From a checkpoint of a small transformer trained on Wikipedia: 9133 steps.
Each number is 128 + 24 x the weight over its row's rms, rounded and kept within 0 to 255. Layers, rows and columns count from 0. Numbers have three digits each. The size before them is the row's rms in percent of the matrix's.

# k: layer 4 attention key, 96x128, rms 0.0589, rows 67-91, columns 0-127
# q: layer 4 attention query, 96x128, rms 0.0526, rows 68-91, columns 0-127
k67 093:115096134082105186121135154085105139130160097153119094160111110129158121145113105117128176158117121170115151091145161148165106148156151084157127119135120158130109122135113126124154129155083101105111132143115148097114157113155133075144125143152132181097126123116102156143168107136152155127120116147113158152126127166128161134147146121092087110150140151092138129171102103101146111150110
q68 089:158138119129147130153127096131183094156111115176149122165134118170119107102148133097106151137073175148152105094113058124120101140124191103129121118141120118112130126123171138133182166112118156148121158145119104123090126142122162130137164122102105083126126149107095140140136114111122152135130148138129121165152148155103148123119114163095122103156104132142138110149082149132162144126100
k68 093:134157163152134107125134119145124134137151133121118143183111135142121144176155114158106154160125089143151134143133132123106114164108120104179121155129128122090112126137149134101180159120092124103110110142085135161126146103116148117119120185103133168134151115141172090097135138130145135122124137108156143113116104125107133078099074095163148069135093180093121102106110141135113124165153
q69 105:115125143094115117154138151109114098140124128119107087127106141181138119155165094171151111107116123118165135131166123136108149121135102075108171108132126122148135106163156088141175111122087089140125154134157149101147141155113156145146168147082135116115147101108155167100101150097118091146107163141110147138140119157133120136118132141165077131132150128098144086097102178123152101138136
k69 096:145105133161149122141124110153137124111150112136115159142158104113114148115098100116120144173165091089107135154110104078103124198133170130114126153122108125142133160165118147114160137112136151119112134156151122121144154132063110137100131136127138141100120110127115105116218176125116159128157155117148102097117150132157121095107170091098134131114104146121102115147120091139150142154138
q70 098:112111127139172115144147115099119113163140136169103103137133186137146164136142135151097150115084131111170118080120167127111169143067152140093146159143141114122117143120129112132145117117137138123119114148120126124136171083105118119151164115102104159109121103098125138123097172137122084153109155161100121180134105148137144119105129174144138126117112140120103124103121168188096147173137
k70 098:132087146168155117120124125120134118146094184131142142139137119144115144158154112145167130168159087118133141115106136161146072130134104150155138129089147206131088120127142109115163137109111135118130123164129147124160113134113107130122143113160112107153131123077138123113187136133127128152132127175110145148139143181137115093174106141152120130136153155095125088133102093148113128187131
q71 100:089092127171130120157101119129141113098135150135110131116167109092134121133111118122108108111145074139160136082151119150123106160129110113162148120102132161135148114156071154116169145151138179061119092126123119133096124103129114089100119165093122118119133136096105102103140135128165128145099136128134162097083116123143160093117087123122114125153191157124106174139133129113138136137139
k71 086:143176102113125159145129142132137131145138125154152126140133121116125118140133134116127112102087110132118147122095105091151111160086136134098156146119190174152155150150151186141085111128098098136116110129116120125160122044112134107132153131117132150153097090134148122125118167137115137090153167176137136124138122115106112155132094109114119129114191100115171123154091107117121126172133
q72 097:095141126127106158173118154109143111110119102092136142092109133122161115106123168125131133153111115113120109148147134130117170133101108139107100134156111155120126139145081154144136115114192122114133111123158114145115132145146124144085133123127105085084140105117108103117086153115140113158102115079113093099125129135137094146144121109140163141144141130135154193067105082185112101080134
k72 084:147124106090155191140119132102105113074135110135137138151140137144102110134136140130145163172154098133113151128137139114117091118146179101140135100118125113158134116155209148080107122101150129124145144153108163109120126112121091114116132120132128133158157137155119151111121145110149142141179149160163121171131138112128135103095143124142105150116102103166132116119099155087175179165117
q73 111:120113130150090158124077125140101140112093143117115162089153158118136100115118123069118111094072155131101104139167137132109166109102118178092138148169139168143119151137107118122140153161165140133115082081149106138129144144124106136080102135146093108119115125163125145120100125115135126148123108058143131090115127121117154125101135156138126141084127114154156140123128131138071134131134
k73 120:117109091182073117126122195191146153102129117106141137102113155127112082126117130119101100115099114137097108119138151143130176126104116173134114146135150119106148141116094144159122142121158111121135126103132095121160115170097123127111133138118110109121085098129137094119101123100164138135092105061147085095127113108125148137118143135149134155135097124167152137114163100162114105107131
q74 112:158120124116154139143159102116119084180147152108096147125140112134144127167102098127130144139115130170153136145160108109125152140193158127195113148090130135160136079109173125092147120109101154132091140137108159107108156099096136130130118090160133123098135149107125143138139146145119131115139121167126172123127129158143102106131167123151143096105109130119110092076118178150136154126101
k74 081:163146109135119127126128146153108131098137132123103162088135140141101123163092138141158103084128164133140118094150146160119140100136091178119114129144161093177129139147087132169111151148147106097099118126140108118094127176143142150126151109141121132134097112152167117125077115134133158129103158097099099135134138186139194123095130149137109150122103129148121142125159068156130154124149
q75 094:177147161123104160136118100141111153115127132128076103149169135085180115151140110067155120160155176143139125114138114107100084108117140136124161111145126168143099124087149139147123142132131109113140150142170152125130104111090138127065148124133124132122151134134121150175139142144116130099146131112154177168091139156131108098151089111129100149156142098146111110105157120126101093141135
k75 118:127128122130127123158123143116127132171128168174142086174145107131135123162184108141117133161135108174146125138107126108126084142146119091129161141132092149173141107140146145106161092109101159123124155128099146114111116129131076149130118115143128137152169190130142147158137086158103144086129122179113133175109135162159150117122121142112110124134170163106120140132125175091138148146137
q76 103:148128115122127100135132096149137143142094102086107143124150120150139079159102160141098139122176132129183120196140107126127104147118094115114119112194131135103154117152070127113094137142176134162109113151155130185164114116110100136122111163155118139186146154113152117112132103122105098129143123139134120078153156132139121136111075127158161143125136098127132121141130140115119105131115
k76 102:170120120117150138122166119102122130139110149201140112130126101125126190141146116111114145138140139131107145093134097088125080130120127123150171160069104126154134115117134142094169148133086135112165163145122157120119147109133136158120139085150129140096122120128099174131102131142099150132144111160126143158116134116165097081085112122095133083121119167087128132105127143087112141149096
q77 097:082136090122164119124078158145098137132111136172103151187119153083129142190124119106121174135143067107112124107123087121121122119133109154111130159173135122173133122114107131093143137137152114111125094123122087134116140140129135180129137110128172122121143131144118128116146091098136104126109129132123096097106155140097123155156141099173121105159119129124174108129133167161166125127154
k77 088:099150160170129131119153161122160103084134133140113132112127146173115131126140137123106076115121122130141146136106140141149116143189173154101136076178148135084132146110140145120135125142111084151154106091119123151123163147142088108076137132106107117126121083137111120120127148114074132164078103143145087100103150084126141100109110126124111122115122101173113171137150106107119143116134
q78 109:157124171143134158122129132153089128122128092122143116122144120116125114110094156128136108106097072107126151116159183144179108143121120172149098092153128123156163132128143151159150118187177114169115118123115104159112139189157145122122126136121152104183135107146094129162105122109143132137097139071119103118117147102112137124155162110142142165120130134139152127123122145080140100097134
k78 107:137159114101164128127132132097102097133130109122108110171161089148189161128156096161147159163121085149136126122103081097108100128162131133112150152122132134139132149117130126132159144140120144133126134145103142121121141136154073097120122090129153170107172136121167124165118133100069083170149172171115164142119102177158115157130122104138137102167135109131136111117122126136135150135124
q79 102:136146117122132156170105118159138111153129110162119092127155135123112136137150112140105148146147118119125116146129158119177160052137159128148177184115071132106133146114144091105114129121158114104106145122135166112126135136095102158138072154113140130117102163113139129091145186108134144157134100060146146144095148124131122119138101091092135112149135107106113133116085126130145121155136
k79 095:160112142117100153134122162115165161132147126080138115096120152120132103108092128082095125124112114129151124173122137155135128089155106131148153091138154171080185117125117125153100170063133130140138140136116088082125146149130169134121138106057129087110117143121135137148134105101124141110106126096134153134118130090161138137104149150136118083141150146153131112116139105161155115098111
q80 120:145159158110114117140151119110141083179162119104089121153097111118159131135115114156154141150132147130135133155125119105110186120174160124118134184111096135154104126110172113115172123102135135128124146128134171139111155101115131141134138120127145104079148162131117123127115157148112132118164144150126096178090134159136114141146149098130163057167167138104131096116111162136150114151160
k80 081:140119116111132115141134128119135157095102145114200115172139099145125137174105138111149158160133090153115155074135133193142122134094162126167142124115120125126148140144115116123134156124151109148131145119086144110107137164146101134062100161110104113134147113134121147143109115157090111149134138099129117154149142136126107127146100106111061143106148132124176131146100095109072159127121
q81 106:147140124100124178131125119092126138123153127146142144157108105114135123162124117183124156135145105134104145120124103117125152118170153110151090116079101116122147117105196137136121137088136160114137177152165165121119155122137080129122144085184126175072096185122146093140124121120113143117159136145104121151104146127144106119115052128129127126147149128130115135135134153124106153133125
k81 084:128165129144159110131150125124127100130077132120104072159156122160165156141141118133135147152131123119106137077089123138117145133152112129188161139124100146117084105151120128081158114127127172106113093136104133156124145087121139117143116127136145129148185099113111163163134146107131134122155151169135169140109121165158134091141065122119121135132129118140123108071095149087147124152146
q82 105:124110080118142132112138117142091155099086142145131135094138131105150107091124145095117127110123126113110158104163128146158144089115069142080129094128156135155126138135096153118141170143153130143166116127106101166139106117123128124142116162100072134156145131141129156079127061155141134129097135110170109082125138130138129152127096168132141170119106143116178119138120081106101131117141
k82 101:114130098126130089115131126115172093120135098101092105056155162107134088116100114123107105101111132115089060145118141164110136119134151106133107106165145139088144138148126132167139151117134069132131122140140126137140181113133129115129137113148084065119119093123084120148115116114115117114125122126115128073153120146125159104150198158138108132150131142144112131138143127149160118133117
q83 097:169125098148121145154132119112124109151168102109084135126092102092115126127128124166152149154119117111157147113085135135077112098142154086129121160093095122115098104116182121105174117091132175110125159135126126126115128108147136121148153067134168145114163133133167125132149135149104137119182175148128145164126138140128156140117103153165141143169129164133111115098124145092124105114154
k83 102:118133155094162131135148134117135144168150138160133125173188102143129190162149147115139165151130087129128126097106070107115115127102147141132117154123096148149103136112129109099142098110125140129106103117090165112118137101116092099119098177157127165131162137117123122146109134131103084158128168108135164151161145111170111113160097116120113119136125120101143094162116182110141146157122
q84 096:096141157160123127114121139145124128122092113147168137115109142095098099110086119102094099109124121115127117102166125114153142140114099144129118113138108111121143158130115120153122184122157145147161094114159085159147104160136127135095137129155144149140122110194089217125115113129119107132158123086152138103141120132136123159096103125106160132106104129099155187154149103132084137133144
k84 101:115149140138087127116082178123091123092087147144128160099071143162089118113112124113128091134083140130147133144125143163142143098108120142152093136165129148101161124104135106147117127124141114130090152105148086132118123152161161140087110132151106134133115103147076107085121072098132132149102119111143115106152123104096137154101124154139135156126132115187075117130126145158128122109151
q85 101:120096082134117107114075098157113170124101118133133123137162148142124149130108098109112120113132149133112163101125147191114142131108101165142092137127114117063140088136135118143090116140130157144165129154099127197143079144131155123138120114089113123149114151131118133091110122065154131093115091128156145109133112103151144122138159159122121109085124103108125171131162119103116126109120
k85 106:100105153144084142106130143197160107162110130118170141112099124112084117125105142123117127076123131119135092147120126145100158093095098165144122089142142128100160126137103071136121128145153093141165092135139150121122123087159162166110123114104123143131104113147082067122107155120123142121117148144122142109140107152100141140129154085163131111142110148149115144170151090148139134103130
q86 104:146141100124155097122162128118149146178156128121133087130129085119132127166174110139131084175134128145131150102136096123127145113147153077084093126090125108100122112081145113129164125102117142152136175144129160104077132140169093130149157084099110156137147131093133116141085143111132123075121087158124161127139132136123128110137124141157142141128126163116094133160124177135143139104145
k86 094:115124100128137126142130084083128146138092126136092103133140103126140139111142108128142161149155085123094114090139140132166117131115093119117156159131084151118082124162119139119151142150142148119121127141113231110126101111132144136124115123155141097144123159145129131141168142115088147183183136147129099168094130121083124164130117108151087102140097135128151110131122147085111135149142
q87 095:118141147128164121084143139116102161093106101124133138136135123086075140120129097099120118140129137150120134133116115171134123137115103089144129097138141117118156100084096155085149102116134109120111102176148137094149129091127118147146151105092120157134096064139107141123167123108166150116075133161137097150169103136128150133127087153097138095094144075123115143133086104124119160139114
k87 086:105138129151137138123159112153135104133106137118118139126064092147158111097126128146119155093151127131098169162058123149112134096131141101149128157130101118125121134124132128083090128139115132105134085128127141146145110144160148134110108147145154141134123091184126161134136148138159166153119154143122145101160100084144118107177166144145153191133169143132131107087138133101071142153125
q88 082:139153150125160134152072105123114125138139154121097168107144126135139087133170118125129135147155139126112100165132121148119123102175155096150100125124152190112156140138108132137152182144094088127106162111122117140125136153141100120157111057154174070137091111131130140130119102105089139154148099140136148143105126079111148159112142143118079130145126123121137174129137154149108121132119
k88 109:147146157118151079131162131121109126142120170143140114186132130175149184128166113136191148161120114151131158092159136092142150120154135111156123148133116127139102124094143132087139105091116136122132109120091129102110117080155104134150139141123121151105161153125149136174121143151148112116165154137090141170083142148160096116095138123089127146149131126092116134105112152109157148163139
q89 089:106106071160151158095090130135097158126115123120133180103121152143102122098134126081127117119120113126095157118114132108164089132127138122120118132131125103129142158133108128067131149166108169144135111091109123129120121156112114140162182149128115153147143101132175173134105137111131130136131164134138079105138146143186173171134151122095156116071147110105115161132123112129098154128127
k89 123:114148135082170111132142099102141160165146146169118104165149088138130130177169131135182129150160099153142164111107089150145079120148148140124138107105116131151100131126140137109161110119114142120110114169157126118082116115120134117178134135149142171135135158119142148144148142126098145140155159162125146178110115139152141097136118120108073152113151148153137111116100163095133140172100
q90 087:142122143171149119125147097118125141093134127117114123081136168145168065101128158124117166136155124139112154096111115125145089102102164159168130144140152089133172154083170149133122137125139122123179105161120132154126151111104168108110115146131146118135153078121168135136093136132113107119109136128112095107123135149150130130146120083097102147113133097142106164094119072160119096126099
k90 133:117156130151096151119109161148151132108131111099159150100106140137123126124093150103105100121109173117116082172153164118117133122086091169114108131173156095111133150138111100164118165156150108135128142092130106149133117149120155126115134158122121097103092149155143112088095091122128116127106103097152135060133087102111149132154170177136149142131094116148121161147130096140135108124103
q91 116:123196137137147118113157113108093115182150147186098125145157124143130177124167134124160130123145138151126133130131069120156112114145158115112116136130073173161136119169141126090147101083080160151125093147136145108107152124115115108136139108136142144094086129090135101136152147100097122071131141141123136163101129143117115166123076131123137142121150146130109142133093126135112138122130
k91 137:104119106138068133102100168157133151086106129106166130096109146110121070129124127104135080111098159097107114141141151134112168103103120146119103099145158109102182137109124146145102153149147094129143136137161092146175121147155150128099100155119128110121105099137113138090113103106172113162114086115163104084139108115117135134142155127132152152136121121163121146137149104120089138109092